Part of a small language model's weights: a variant of Muon for these matrices, 8771 steps.
Each number is 500 + 25 x the weight over the matrix's rms, rounded and kept within 0 to 999. Layers, rows and columns count from 0. Numbers have three digits each.

# layer 13 MLP up, 1536x384, rms 0.104, rows 445-551, columns 64-127
475489490520546481502471537518505494491486504523517560505533516516502489509499502471515518480474495516528480519455502474517500541463487520479535534531525549456515467487474539515502535477500469
486493475466530509551472523504531484427468551509472516489510470504509498490511472503515510464496514521476497485481493504448488534494524499525494515471546503485484521454535514520493522450523515
497480526472496519495490490494495513522544538484474522465498521487517502474537515485490490539468484506509507437481455505509549509541489561478557515547520489506516459502508457492512492511525574
512505514535507518488505471477484478499500476520542493493505476502493499508475492512469486491524492539512513450468526485498485512503514477519491525518546492519497510488507507534535537484559441
530503525459511556508527467469477472505546516474482450513531483496481477489535460514532534516494467488529534518488492489490463494511462497531516530502499498557497524492486488509483486485499511
497506503477507531496512520549491483493502501523512499519467530443512511478454515482511514505516519499498485515525480437510477519483476477536516479561466464516490505513513458508495492540462521
509506517523482504502471495514539486529472524492498532529490490519512472483543534462474519497497519532481516532490458521507513506527505467530486532517500470495519477456504482521530504502458514
531491542501463492493488486508504522505528480491458510481467497501549481498507521464507459497538508509449506559505490493486483483522495523484479468456478526514501471567492521474482476521498537
473556523519503498505524514512529501453512463523469526519524505506503525478510509495502514473522514482494553529487519501474494463523522516463519499488524523510526491495532509547559509512461518
510481483512468507501529507489491540497512480566510529496539516494467501488514496493529519470506484473508475540509487495497473487528520513489494478504531524499484515541473516494451515461470485
444452477477477511488506524561531511479531502504473492473469469505475496491472461501523470454501540459479494515513500486466509505530498522514493531513542514507529482547522524514519502550536510
514507460476499487474488510517459505510488512522544513485509501482500536520503521521459457493520559473496473499506550487480479506519503505473433556500493483491500503499491489485539496453507473
524490500493533509464534512512445472512509496532547489483495495517497502492486503457441510535507480518501527479531501499534461512550475471473553483522469541512475525488463501520524479523511521
511498473503511535512532505453521488536471528427503511516509478507530498548543494502511526475448478522545486527473529536488462506531505525480520496477487480532536479509510489468523523494534554
511499480486566477507529514464520518559534510480522548454497512549487500457499485479480498510549484524453526487516539524468509502503445487504467539523495515451467488516478507529530476499513532
520477506519478465505520506483498518497483494498496464502465521466484495530493460489464504480523522502503562472539494442506506489505527544463521509506489503512517489508463472527476490492470513
469531505524546484483525509504478574475496472495487531523510495522464506460502504515522514516510522486491491511446502435493531495499472454495514517481493493493534497510488545482501500547494504
505466499436541549485529515505493544527467522493492522514520529505485523530463463459483512496514491467495483510470544471451472523490529509513496506542519589512465484469456515460509483499521512
461486514484527525511472469552542496531525541513458509527469509483531489498508490477492516479509487519498476505502474527497500515513515535517511476489472480508510525497486520505518544519481511
482494485533521486504469511512513471458552480515526488483565528522508516522537521493508519533496488500504515496515504487486536505510525458512486469490495483517490504519506477536527474506432537
520496501501488475501491541548476526538510508504551492514473533444538501502518484530509502478516524520520491461512509514494523503521502479488518486531483526472524465499482479524498540513484480
515510504538503511497517506507541541504543523468517465526506566496532506512486474521468560583478461505486466495467527553481477497465497489485510485486503500528537505477505525535543479491453537
515493546483513521490514518497458528515529513522458462493509487487501502518468474509502524494508475503462458521505525524482521491481478500470469521515507496485525502524500498503514513491579486
459501491515450531512494461478487504518480497472509519490503489527560485528555493447506474526487470515550457482488537540525543492493510458463483540476450538547481449438450473510487530479542509
554485491500529503479486501492495493497503447498466529494507511512465502465524510485496503513525554478467500518471551491509525481489524494444437478461485558505506445504491493502495501482481508
536498508475510497478481480507477509502564510495513485491555482544511492496490570478459470515494462487532538532546506512485517529468507529471490492505510522506525488488530533502523547524523481
457522485484498522521522508472532494477471481518542496504494486539495442472458464458477529475526471504513504521470522522469508538450541518503460539477517445517486517524479479492517471477535501
480486490539536495505483497549526468474497487562455531491501505520580508471525481541493513502501531473468517503508511503515531504482504525488504525502452460502517537502469548460497455514479453
513459458456537447501503504478484502535505501484472541459474512495497499507551499508460470463458492496480513497518509482493539511452513513497496475519509485489525491453481466487496491520509520
502478450471488470528476560508488466499479503479489505520518475494464519451508497502470519493486448495519472504500460505535481510501518467471518524518483513490556480513490519523508482493540529
513509466500484494499526518513513520515460501513469489506506490499501507508528459495510502467517480504468510455493553471557484498507527533497499559489494508481510450541505560491552504504494508
513536502530487489495501487505512463500483538520515512521515501518487480465481483491504536487506560492521474492520485547483525502521512488472494505479501484528519483516482451489510478491513508
540528478496498485500496498480455504493449470482498514533495448434489516483472492432531506442527470509492509512514527508518520475492472507470467538531522479540532511523506495483513516543547511
521467534513496496505484527467540489504480486526451529513467521482458510529502546442497504494497507488509530550490498489481552516515446488478457492445529492487500513513512508496484472515464523
469499496510509499506529525507509456511482500534508492507463486519485511468542483496512455508534515487525499507512526527510481505534537485442532538515491499501481512494492480508558489514441479
516502509482487488488486495513500502517501504514535515501533462507531521458470501473501542475513518477508484504491492493480495513500515539510437503507512515482551479522446503498519507491529500
515523502459476536492481509516439486521496501491505567515462519505470476486499514518502482503499477453423501492479496519467501527510500498470481438469487517514500502518507539522478491485501514
448485469467499486512533491492497484516536494495458511491530509468487514445492466523500512491462508480536518497580502493493480490498443473503469489523535508493486488466500529524492501492521460
501471506476484470534506513478515526509477509477558537483530497501503525483490498491506525468482496444523482481470464527497512521545530496482538529491456468499543489490487487498496499520518551
512525509475518506461473483512492521505465529489510496494560497497476523488509485535450488511499530507480482498501545462480532521542501502495519504549520429535477484493507496520508518456492509
465512502459528521500529471506508457523536453519529512530512478510493514494503500507465504502528532506528480511520511495541469490515532526489518473489511462516473512463534486479456493508498507
434503526475515468502503522496550528510459508488449479579484522506510486513537445492494532521483550557460468499505527513497528519488506564481471465492504574524510493517502461498528547543493491
484475506533506480525502482506533517465502508523530508494543490507459518503528505493464503526460508506544471533497457474528506505531511507476447508556491474520489512506505476455506495514557507
541465500486490455510482484465559518488512513476529499502482518579495517526523517479510451501466508495483546508483516455503535510503456503505492495488545451499484500446515486474512531529508517
548517525495482546505440523516467510557495499499512485467549467513521465436482501523516518473485468513528501473504504525487504533493520455496479491541509513511482503489495483486491518491520536
494470525454481541471493453499482451486516497507530476531509498498498481494476491443492486480515479476515456472521470499534491522524463514488472494543512481541462507537482530515482504485466502
501473499514491467486502513534523515497537524545529501538506511469518512467464543557543478513501542461521531532485455481492497510492475491488504495513503507552486501464517531530448484438506522
528492524488474515496478489532458531523476515502506494551479531546469520478502537530522517541514504470482510464500480500489530511507525510507512515482494530466493514527492554523507477470503519
489498485499486526509524546483504480487449549510488531528457506514515509471470487454542510498496551484513537521520491549464464496553458475487558488509530453519481479503504490544474471498479543
522479511482496500505543506502496546475529479543494513505494472526502484500512490491517458498492526493470532496477501497475503473518478471523519516523522515507498500482497491467491503501526504
494519464507494486504509489472509487502489528501482528526517509528469529485432436517491494497487529511489458497531496511515474541468495481520507472512512483518526499473467496513512496486540474
517492529498501501467553521497530521448497513530509536482484498544455541492495466466521544541475462537509475480494522508462511538527491556482464508467473523499502474466519478469488499503496562
486469483460547513514478504496496499542458509510519498533535512571519508535468478459488497479496454458532545508517492479493523496490526527516507515488494488537504490511504540493523489506500492
451484455498472521475480492531462516477495518516456521515516531523511502530504540515489509536507480530451506491479485490472440493531489501473518509515501462475469534494523526522536502530525487
499491517493498517519509507476474529476541493529516506496531502500525451515507525512521561499479443492500478521469478489500471507518506503494479531501499475464459495511494511563560501476513467
496542510547532495512504531527490540547454487536475523531511498532538509512524529530517479472524467511502474525500518459474511537461538498506523477538446517468518448461494492519524510540531554
473504521537552496475514531477514498425504529478448475517448511500463542521514498495492513457488503472511508461528485473498500508522505516489495507464483473539479525538456452489501464519441457
535525483531460501493475498494524476557497480509492482482483481494508522501491479456516511541483463477455495481489468448451520513518487485509528450529487538489497508504514484469513530540522510
486500495486507492494531476502509519517511489514516512498487543498496502479528507482478473520524500461557444525497505526484482450499469481508511494494472535497491507516497483481506508508527497
488565490497548508522496514514492507511531483475531526547501528466504499512511508470477522482516451495480477524517526458478493498540496526498458468511505541531457502486476489516475488520498489
489485462503528478466501501521529514456486513525492521515512461527490555509492476499503503482522471507548492506541525481501518495493516495462522505472511489476507463480497484491503489485467462
496512486481548490545499486485519516493478481504463508505557516520489503528524482470528494556464524476504485478531552485506542490463535528473475452531496534463511490547504505478492529497511497
514521492497479470476526466523462510480519516529510524482480529557533484481495455480485539479507520470516467500493511485527478519525489522502518496493534517490477506502520535478554521520491524
529489483481519519515434536485511556533527506507487536523500449504493566517495524490453550496518455510523461492486504504521517472474508497480499511511523500479562465470492534479508510553496543
481505488543457518452538515510531541510511450530521491500485509509508541512476484495489531498522482526492503484510478511441532510492503473503440472497532502485485488502472523510518516512493529
473519508509520509521499488529488522524471484436483495466514503541496495507491483475482483443490521471479485502518508453524469531516500557532445531498534465493523525475488494515484523495476549
520494503496489529476521507535500510473525491492496540498488517468449467494532470507525505480498520490494490492464515501504508508496485517539492524491496493485425492529473498529492463516473571
547487496521538491471523503487477527532553477495498501518519476485502539514500508515521490512470487506519482491481514483474486501518514444472478481510507511517496486503499504514500504558485500
513516511480490450506476513507504509519491506506487524489500467503534489423522522495460476534471509502482474532511482492551508457481474510510495470481478508501472517490513505456506503535480532
540528548527473506489503543453499465508505500488541520494534486498485471509519480528486509508511493499499553526506468467521483498513503487519452516546463499521462471461510530556510493543453525
510533514528465499485519530521495479516480492467468461535514506469522490503535491508461494502524501449450465490500490511460491495505460529493487491486530522542511488498506465532512502533514460
523482542478456481495459524532477473500485494476486512493487468512513487502496472513534526527474472477466481511488474520519497490492476526529452526496513482510511494527517515494509523472490501
511512492505526504529496492482485522506514495459501514514492467496513550480541474512519518476544512461486559544510469480477467520485533498529476507500465445504526529461497512520463500518463489
504539497506465492505491475485534497485475467478531529493530546517498485499525495469471540494462517477454511449475540503461513501517511516460528514494470487469489489466507497483485446534510504
521497522477478517469486508516468456470543500521511453520520464521508466493536463530502517448491490497481491525471493551544470530452460496498478523482495464498534492478554518520473544514547456
502554501482591532505562547530511469476458436478507494515529510496480482511476496464495497489477520511483531543521520488522508516498491516455490522490506516508471482525467491530497488478492529
491480506527447469426487456500495506531508509501480492452542531519395497518458488500488493500511488489535490456507510471462526491500480497516530457506540499518482486493490510465482513518516515
498509490508500499507469501481521495482457522467531513502554497496491483515467519511513482477487474503461505478490529480467511509566549473528511469473479509492525496516499516505508504463507559
508542474517502506525512510522535505530488474485466500497524507537512527472461485515491496458487480531511529504481543499467513500487505495509463524481526541480516512454524482531526502469458504
513493480474477481473459469488487480515487489531505470525477529511465512485540481476513525462460529503482512482497544472447543495516522502482542524461538474484465493502486498477529444496560537
517485504538506479510522522486508480540533503531486539530521504518489467489462504521484540518503518495458512523550569509496496490511477518534481504542510506507483500502532498519509532488494481
542484545480535518516497495497506510481528493499508501533514495514516482547500524459500518535491518524487523518483519515490485517531453510492473507540561472492472495494524461549526475437431496
522506502490482483459494477530503500531531456500496469507469542488534514568467494498483495521548492476519469496487474512521516515522492496474553518516512507488476501511497528519460546512509518
422527521465502486515515510499475479485504518546524483490494536492510500487465532463476506473567508516508549498498511497510472494446500467471456523492491499519497531491530486519508497505509497
494504515501474551487571547468532545483487513460512525508512513504492481475483500495505489476457487551506522501486493479505498537498500472485468467532439488513500460526525508481504467522544528
498538477527459529472509514501520539556521504532514517496486532481496532486498521498457507473482521535506494463511502509474522503450493522483493458532505498515554442524490539475470482489536487
479550492490531532509529491485474515489511507495497491467511518517506504493517501512466473530490508515521469502483505478489501511576513523500466482513545513505492510504493541483472519525464467
478476518482452523507517528488527507501535501514501476512498539536473496517537492478486518494439536520471497489522510524491457471469530513538507529477496471497487497508523551463490472511506497
465524475465453462537510521514467532533496499501513506527516525509500514499525482483448472459477522534524473457494493540501498467504537505508474489486539475503505507488519518500475434480502564
490496493514502515540511517481534533529500489510466522493442491512512499524531504465497484553524558468515466492516486501500494515468528487460500462502430541522507437481537511504453455509500523
447489506501475535502510498496519506501542461495537509513467532517475500497492503523523501515499489488499542490489500532516485482497529454535466515500471474478493517502463518492521501514519517
476479504528501471468516496521524483527483488491493531526529492521523526499554467481497535468490515529479525559510549517512550459465506469527482525526530492551436493504504500475505467473508506
475519522483510487502451484511528504446492487390483531508569519490504516507529516494501515522542548500495535528512520510485496491453520501542488505486480505518465512476525459500515516490468535
526514508503468527534556526506510487520520494492506516526515496531488471470448539481534549464463462486500491519505499508491483503531508522463528507471507538469513499508522517413518480442530460
510510484446441513485523494501500502502524455556520491482476503526486484564497494555488540513551489503502502503498496494464496516501513486477486548479485484461452521476502531501480499492466502
496530519494501499512506504528511434443506452538479509517496508543476522517480494485493504569519477461479499468517502510519539521458450465505517512527502495517508484470455579470528529426516508
463508495485510503467474490555517540528508485502560487536567538529506541464489507481469521533503526512479491513468530487529513524546496519534459487501516485492529503511533462506449462541510528
502509456497470495471499493528516501513489459478532488512493512465513538467438499507426452502504532519502477515499494482497527514518501514516527514521531484472488495484506559483551472533480543
518519486509491533486504502512505485485535511515496507530532493451482514532501480526503502516559517481507475489485474525502464555539475509519539507478496470481533472478511510502556531457496534
468506535501472474493480555481497528517536526487447495500495551520449519487482505502529492479548532523510491509500493484446505507464490518500522541513546476501474507509497483517479528538491489
503518500496476500538507497505500500465448474503511468520529500530510495463473454474451487497487547518524477555466518426492430509525514502505452517521467517492511488489530476482541523512491494
524447459567475545539523488510506488514513507496492468470510504524465485495503522520487515499516499503475449531496479517483533459503558492487455476563515492512517478471518510537516527504513525
463484471436509517508466499490496468499493457515500540504489517513496498493484507551511520539497464551468524471482522537521519468525516518439521510483537507507542485495489522460532487489483524
502528450478497485503487492512483512493490489474492492500516513506504505490540513530470476498524467508379523532491490522513514526481514468525503487519490502500508487502510518477478465533486479
454544461509512521493505470545516469507510537494470491497472505528491499505499503507507492489493453498519546526463489490521503509524522497513536537515532497479499420480519498486515494524499484
464506508560540495478547495494505514563477450531479506507492495501514509525489525479525540505516494454478508502505463481486498486480483517485454474482548514486461495456450525507490545489452532
499511489542526506520511493468463523497489516484467514486455508507507511481475520468513502505471527534494510517506512517491548544497529511515473537555525499542464487545502530519464492531489521
# layer 13 MLP down (transposed), 1536x384, rms 0.0274, rows 445-551, columns 64-127
508528479511520489502493510512484495472521558566518463515498475489524442501507474454501531518501518461511518493502502459512492471538477507535436502507494490511513534513515539488519512522509527
495505522519516483497486488470506548486507514504444526511446465494505530510469480485505505522557532477526496538491502521527518504491472489487516466527489501489515520490481460471504488516507522
505431511489463469458537534495500532490511466514476487475534534501520459498458478513472508486533509443515507525511530503471495513494465539529485502511498490509490502516500510533518507486489475
505492466502469525474545475418494510515544528503500512520485499497476492516496468498488492560479497500529467519491501538487488514481490485507515495482462462465518539544524460496500516518504462
458515509484508487462491501496521542514463508514467502505507470446554479516482498465490468474523513441497459468524489499517480481531535481535512470500490486505518492502479472511490519467481471
496507530541494508503481513575484445499504502525537477521489502489485494513485511556470490515457487513518540504481457569526529498485494497476494506488483538543481523510498531481464523508482523
517508533488535473508496463433498470559518537508504519457507483518502509478502528549517468548469510481483520476555489525510486479500508488497535543471496476469515468517474521476525431493537501
494503450474544490481548508486510466535521494470505514510515506485493517519510453506488520480498505507488501492513469529457503479487511513461497508490490494483517488478482518486519488481483470
511565472492564511463513483460500463538523489489521431534460510501521486492510518555504479500506488493493534445490471454488517485533513487521488508526476476468490445516503510449492480496501508
489452484449446478510494497533498500466497529468516475439501495485503527517493488499450507510566496473465473519484505490514507513515487564491484539521535461473467563546529456511486483463543473
464486516530521482521497522480439496517466519522478503491459448480547489467534470521472541510497483505467515511511526469495475507491520476537524560470523471408510523483497483512500520462510550
505469526490463525476503458467505508479479532492447485507497491486517519471460491501495487515499478461480537475491477478505532476531489490494588524513503492469472540503540514504497502503501473
471510487485492490498468477503485494516517539488495510497486488522533478533510455519520487499493476461514496492499540471468501455493521488536469479493503511536512498514499511498482509494511527
527504481544496510484459510502489481506439500518502508504535515493486517483462497507529547504488542512506493499498510508496479513502485498482573487499534527505477489497522549464506512493537555
548483498492473469516518526526503493508533480500475511475518509505569433517475487464474505484482512469518514530491455513490453508466537499528528494525500507539471514536513551496508517477529412
511462456493501504511500501470488438491457485466513478496495493520483556472458549521493496515517554526490480507481477497536478451524441526557484446519519480496491487546516493507489469504499495
537514491470463473418523524481516447517491488499480515488519516510561508500518497479521544482485453473526492539538515515439524468457512528481539531489458502506490469484451565478492494466491495
484488471493476489491491475500532497462521538558492493487491479498506501536539523479503515474517461473482496549494490492476520458534498515513448525522511505517463510512503465490525557543480505
488553502494472476536489473519504546540468516495454516516475501507539507558543515468466545521466543512519508523513495493545536506507532554482466527519515511480481484485494529497507471520484463
499484463478521493472485479503516502502507513497494521493502517547513520517487492486496449533474523560510549466479469503545479456487515450500549562504481526521491531510503497486456505480503530
531488497522479528518508502545539466478483494479482519500451506519490474546497578468529530528493512493526521475531479517490478502493475509491495509449500515530515521482457488461521499460497482
531523524450507530465502536505528431493492503558483503533443500479503519468487461517504515504523484455528513512490461519511460500518484522488524528481498504541515475519555516454528510481472513
478485510474483462508522473556470528486550481508555523476501473494536532464498489499495499474511495478493481504518502486533497461508504519499491482516470524487488503507491491516483437486518508
501462504538485495501483490483568501467464468504529503530486513456509527509450486550519498499547543481493481462506505510477496506526464487509495468530478504535510518495560556496488511493488503
474440502498502476510501474505493473492526507508482495489565516499528507520494536461503505495491529496543532490470486476488502518476549515504527509515492472511457502504468492500469525506503508
504496512513493482498498550486490526461510482538493510529511505509557545472531494474533511440512517517493496489484484492500472499486527518483544538552548473485515483513517461520493498479491458
534525505500521514511498449487502464506524463487453514492521508499510476505480488455486510502546494476520515524481514491519519500558527531505504490512493514522528508481508497503519491477458482
494464523476488517486493504473467483511531511520491522484471495500467490459473481532530531451516488530543481506486493508504544512499517464479510441492500471460521494439528517497501513478505483
508512504512515500488490483505478485470497517542463497503516503461499508508506566508551491490493549514492514516497489497520504498489526502481563503455463484465490485510532474499484539477552502
506509502500481475455475463490481539511526501474482476515520515457501506475503520474471465530504519500509474488459496495500517509477460486526526533500490512500498525490499500478497471465486521
493529472477515557502483501512523475466513496471477462532502531520506454472476533466478498551489492465519457518517477513497485496487558472473508502547555480487481547510534510569476497513468491
527490514461518518517519477486516483494470484485546514486482492460479494492515534475469491512504553546477526497505494527514527486470579502520521478491511486510502470492506478513480482501516517
521506509499486477491514527496481477518493523525502522532487494488481519523502518501519495508506465501539464472513505513489446517496490479504504519490439527481508504549517475491516522509504499
475498478531474545507487523484506517502443516510496485487501545430488496506454444566510464483512487488511504496494520494534560500481527497530547471519489481478538484502487490493496495480475508
521505493479464500462556521509467559490456523523519468513501475476537531506417515502481506488478499521468538477522494465494469486501496507501455509485503522492454526482478502529496508483564421
479471488530497520490501510475507492539521481504580498461462533505484501483532486465509489527542469525517512508490476559491481462478530511496478464498445508517481500529532472468475476495471476
507507445522520521499472495518486497479517538502499476524490542504465514483512525498518530476499481465484523502477464506524513512483541473508462525521500508440539480479467505509494471486486475
484479496483449492496529495505515521491487493490516477524495479511530480476512551517488488479483496510490507493524525501533465524506527488484511531558519481476444507464501469498484489507532483
482477540551515508478468486532502495490508475508523461503509486537518517492459492513478477492510535511530515489502460515538477492467478481483496474503514482500457567527481495499462479482494561
440524480511479473482537508508488502498515509532506500511514511480459496483512509477497548506488487495539515475502488514493501485507490496518526516470508501501519521486499529463474502531520574
469507526495474484528479499519504500498424512501527484559468508488486506513490485490540492533536453523463461489502492516466541514515468487528497539520509513460517509460510504555496565510506494
515510493535470492460496496501515485527480514464499476496497473492497491484518472525481556514514487522472502506463482514509496461502520478503496464517480466489513490472529523492555468522555540
496515512485480486505532535483483505482500512464480524492507473480447468557464527484498506458489485509492467544473511515481507553481481518452479527491484511485486473496482485485472509549497459
510472489497502515503515514504470477504466507511525454523470519535468505489495488494543506507501508487487508483495446480515507500540503515484475497527521511469501489469480477514521511517557501
510505513547503467505509496481440532483473501484513512503543502520450479489489424484476491543520540462480453510481499500476515513492471477519481512484503507495471540485511514521452482491499497
474491490507557479490486462500518476500488531499486476486505527466501517517525522542455499521478541515460534475519528495533492499508493494488502504488502513467450504515505509456479492496494481
513472491508449515496513476513482461480473501479475496520526507481501490502511521483487518483502519507487497510500541516452499538495486500514488494490468540481499513495489439453534534480493540
486481504480522487515485493455519468486491494496575444488530492536499500448510519470537486515478508452526517489567513461493476496492521485465481465500503496507510501510529466454488517447534494
519484500499495549480458498506519501471471477483513493531520470522510458528511517519463472517453511482530527506500484480508504462526532488521463452481538517508507468511503485424539500485510538
499508529506478497522472513480478516474496486572509508559522462519481505533490478528511523488529521492503510532489489503479502511509547511489502522460486493517503488505528508560526480499493475
513495522484511478479505475517516456531525488531509510526490465525472460474518506505529494522504512532497487467505501524493494524510513484523496523483485501510483560510509542485546489489478539
480465440526495479500530522496484513538511515546484513503600559490507480506524468518481509506499500488458513488509511516496488529525493545512551532478490552502484531496502498497459490519508540
476496489476499535534482483482509500459480521443471503485486513497507507541526494501519505524516478555518463530528496518484515558545542494504508534515489516505455498500524498506484495517446496
525510534481521482473499514496540485480510513512493451472437516502497509499513493475485525531486519504478469530503493481468530477507511455496497505499508457515504518460480525501495512515497489
521492503517513477503483541507475533508533503520496491514528517496478508471501472516486468491523505514509525480533516518506504520504520516509484498450527527548499511488479496541524508465490544
511503571452511546482460494520517505497518479462511475505529508513480507488484489486567489489513507547471468481513469518492477489468443467464501473518527476497462454505496492468498470462510546
547537474470462487522544519536478507474520487486518530500498474490538479481472499499482484502516531485513495492501556539489554500477487517466473503531513524493499518478485494506496500453532516
536542494501499497508509517480484513466483505523501501471511426517499525520516495515567464542504482526520505496477463482519514540458533490503478554518525522499451470528546494514489494497478470
525508498489496536529465483555468503495469459503505512522462447521487503481543519471514513502555491494501528542534486488485520515493496513502525500537511508490479461465486525514450518528443492
453512498522483501506480463526529486468512507533469489493520511527475510501511548509504487454494521518501503578501521509489478485499488504501523516544498494525477537493505510492476539463510522
543489520513504518519455487496518469466493518499493472474540511490520490552512526529484510532497531490495472506514494513519483472498517495460528500516511497501487553496499481503472505492517456
483538463482499515461501517540514487510529491510491493471457470487527479491511528499500501500486454481507499457503493471472486478528481530484471504499514482462469549547504456511473490516533451
540470541481484465485515488493524513498496515478500462528526469463483485506541501514512515490479510487492509474471511517532490456517525508513509482509550512489472542518522492502498516471487489
485540496507498484511507464523506483507515536469502470491506523468489509521444511497488538470520488473510451439502499517508487458545508488522503537461498509529555493485461490523500526494478505
489525506523475502569427541505459537493455500506560514455487508544452473495463515547473522444491491508490436498496500471532494500520492528480458440503518533493518496559491504496470467478490446
525555503496508518508545538486478508498484505496465492518459457467510535499550474550526488492485467473529545467489457555476453520444546501491458539539466496497536507513493514507506533493516406
523469516474490485480476530470491463489471571485513532516473466494508489527541459561520470508480460494536494477522493488486481509519502530485500514484488513526510464502542483489501514502555502
528518481507488484501516499454471511496499491517520519496519523519510455505479514492542475516500480472539503476545480510479470481514503510473526507497494536429521484494503513517494562481516509
487488511537488490492534486485514520484450543510489504479513523457486524495503474496514506492500494536558499524474501528469486498471505521534477505504482509488501470538451483483463512505557538
466534536527505504477530465470490523511480470499523482471490502461516476502493484481463480536459483488547522495458484496486519453453467500480502496508477518505502496462521470525500509521492493
494473491474491491511533470492532493448506503470498531494505492484480513479485489532523510520531507526482520551542497495510526486546547453454452448468528473465536530504487512464493495519523497
487501522500490502482527478523488535509482495504500486511502509516527524503436477522485528459488560503496497480472478492529524527495504540509458545510518524503528513476470477510477484540474484
448475476529502503469476525500508485531474502444494514493527495473488467486472466516509492503510493548513541466497436545538454500510527498495503462513516507475506471516504501497477490501542534
500529475487486507496460477522493498488486525525510551572518513459478522514495514507524490495454501485505502532495480542478504530505502487484503456487519471502497502492494464475516497464470460
472507483500546435542542520517469471463467484539495521499531551494445502501490477492476518510450504503508500469498507487540463535494516489516530497513475429503441522520506497472478490541455529
500499512514504481496479525438553526460498524546493476498522453524477486489505447489490493514501517482469483509513513516448485503479470556504493463513505496545536473494529503527477502504536483
510490448491496454501500523506504469500484486526515495515494477514512494488493496513498512481451504477497460485491493515534495543495522532473505511471547523521534546532501507542507455523453468
509515500505538486486494500508509468510483481508536447521483503513494525495503472513485475484475484461503526454515506539509473500547452486482529462479508539510525470549530467490495520462476451
517504460475502487538500488470452495513489495507534493475538492497531518502445478457477535484484499521514516524519486525554471537504495497494481502458478590460539488461538458515547518440490511
514488500479490517506513488564479508518534501476522534508503513511526557504533493464563509516527517495514503489525499518503498505499506470509482512494512495525491532469539475485488493459488557
537475516528520516465447436439458540477481523506521492521487468491522497454500520505486440499503535476505480490488483497543487496442511482496543501496475458532487518560514526447516483507526479
480517522534513457467488481494460566541524504495539543529535512520515516493521524488486528537435498498504541503449484456510514504471525510527510474523475497481491509524477503466526483509485529
503498538520491505479453462515495501528529471483495518499523472483473504462494521561524469490474513528464538509507492507511520451475480521481513506462513467488541498536536502469512464494540502
490499501538483487452529462485486528519484521571496491527488457517532525469522494494449511517483455517493515512531544497477509504520498488460494494515479501527518508514493520530457506468531492
482526505500474530527461466540518473490507454505495523476518506507496497531520494522513552533490530528463537472482509468500513529559500502505529485494497505480510453444457516502518487513473470
512477518475505490465555507489528467498508507506449525532476503486482474517507496450502519507510519505486494550502524503508441519438516550536521537469462464498521489550505488521505518505442549
453496512502456508506479503493532541487496446565490542530503536491527490472562489510501507478505513469498504502557499483492515500522498489498475502485492514486531518496501495509479498493508505
517475506494503526496503478501470470503494474485475525458511499465481510540482510524493496474481493576507494522482485479537537505455501481495533518533455510522495502502526508534499466511489456
473498495495427469534470498489470466513492542520441494510535510479484502504548501507461490504487486460453545502502535548544519507511507504488510579544515502532550513521565509512525522541516512
478473513491460465520522472487471485514455532534492465551531518501521473459536464467490532449532528476518518534493499474498486487536494478516502511494505501502539521506475513519542489475556470
494505519459524489501476514494463514496516518486519478515525513441528519510524491507526491495497456519483479511507515520488507519495515524486521476497523462534486524522505513503472514483490449
527463502430509545485465479511545499535488497476547481489437490533512482508508516525544516504522500519482488481530507507543491499523492436498499507536503489464465513508500497511468520543530476
477492457521489466525540518493533500507493496498529516472479484492514461471480484506491457516473485506503492490539488505501480568481502563488511490521508497485476519517524512519458526457456526
486506476482478511504470556502526472483493486498508479538438484548484497534506498523481509503512548511505530492461465513453552493493492509496513490547544502490493473535477574520499493479438516
499493503496513479513472493464505486495442544489494505524458486517504506498556537459475520487506498523483505529471494485545528491503517451484537517503470502501465475518503470508496505498503442
469493505490471509503473562521497532510486482498486491506516471497446549498498450493518507493473505504480503474495471511515518507508513468519511494519505492529440459504467490509509515487486450
495525490540494453533526485497460488504482509495509488501505506517514510483473478548526433498477469482458487491457473486538507468493496520490500541504495432506497522513546508508505483493590482
497530531539486523513513451452494491538453546549560514482543516478473501500469526528511445511463490511492478448546515513554515468483513495515478530526499510493499498503485479464497492521477543
524504511517521475467468483497511499471530457477492482478524515486499504513491463527483516501492439496464487481499506516489498430512514502483541542474498541468471480514483533483495485477571492
543519547498503517473514519496507535461494511503489505454490466495485501490471528518504463444539501546533469438497486494489567503530499544466501495495479481492520471466481496509474500481515514
511485480540477506534509486542475483479489480537458490493539504497522494512478489512481480506501529493472539456517500438521525525507518535495513513505507488498522496550505500490479437508491513
489522521500510459476539474483547493497500508564493533469456529506485524534531520518510511491490522482491528535488530441469528481474512512480533501533487486479503478505486469526520508484482466
532500497497484490547507501530478526537499473499493508531538509481462530525557497522503507489507539523484448492465435469500482468490466496512523490485530492521460542491478525512505446518492481
516496505475469527499528510504479497479469491522498489501522447504500515511509489499479476510512508491494496488524479470465513517485469503522498485519513480517463521471545476535519464520512470
512430482538497476485463543478479479523489516466523513517452499523489496502493510512494510506522488511476467525522486479470499456480490475495475499506486510483514482508467511507509466464508484
457502517500513530488491493507508481516507521537512471530477536517528507503486484495528545504525481542485446496507552501522513519456501514473499526498467535478479514514499519495484527454519435
497519478477483520470499508482525510478523459541462526510532481447471490509537480474512514505525488448485496490532526537478500539465506487508533500458524511518497574498509507481540495462483568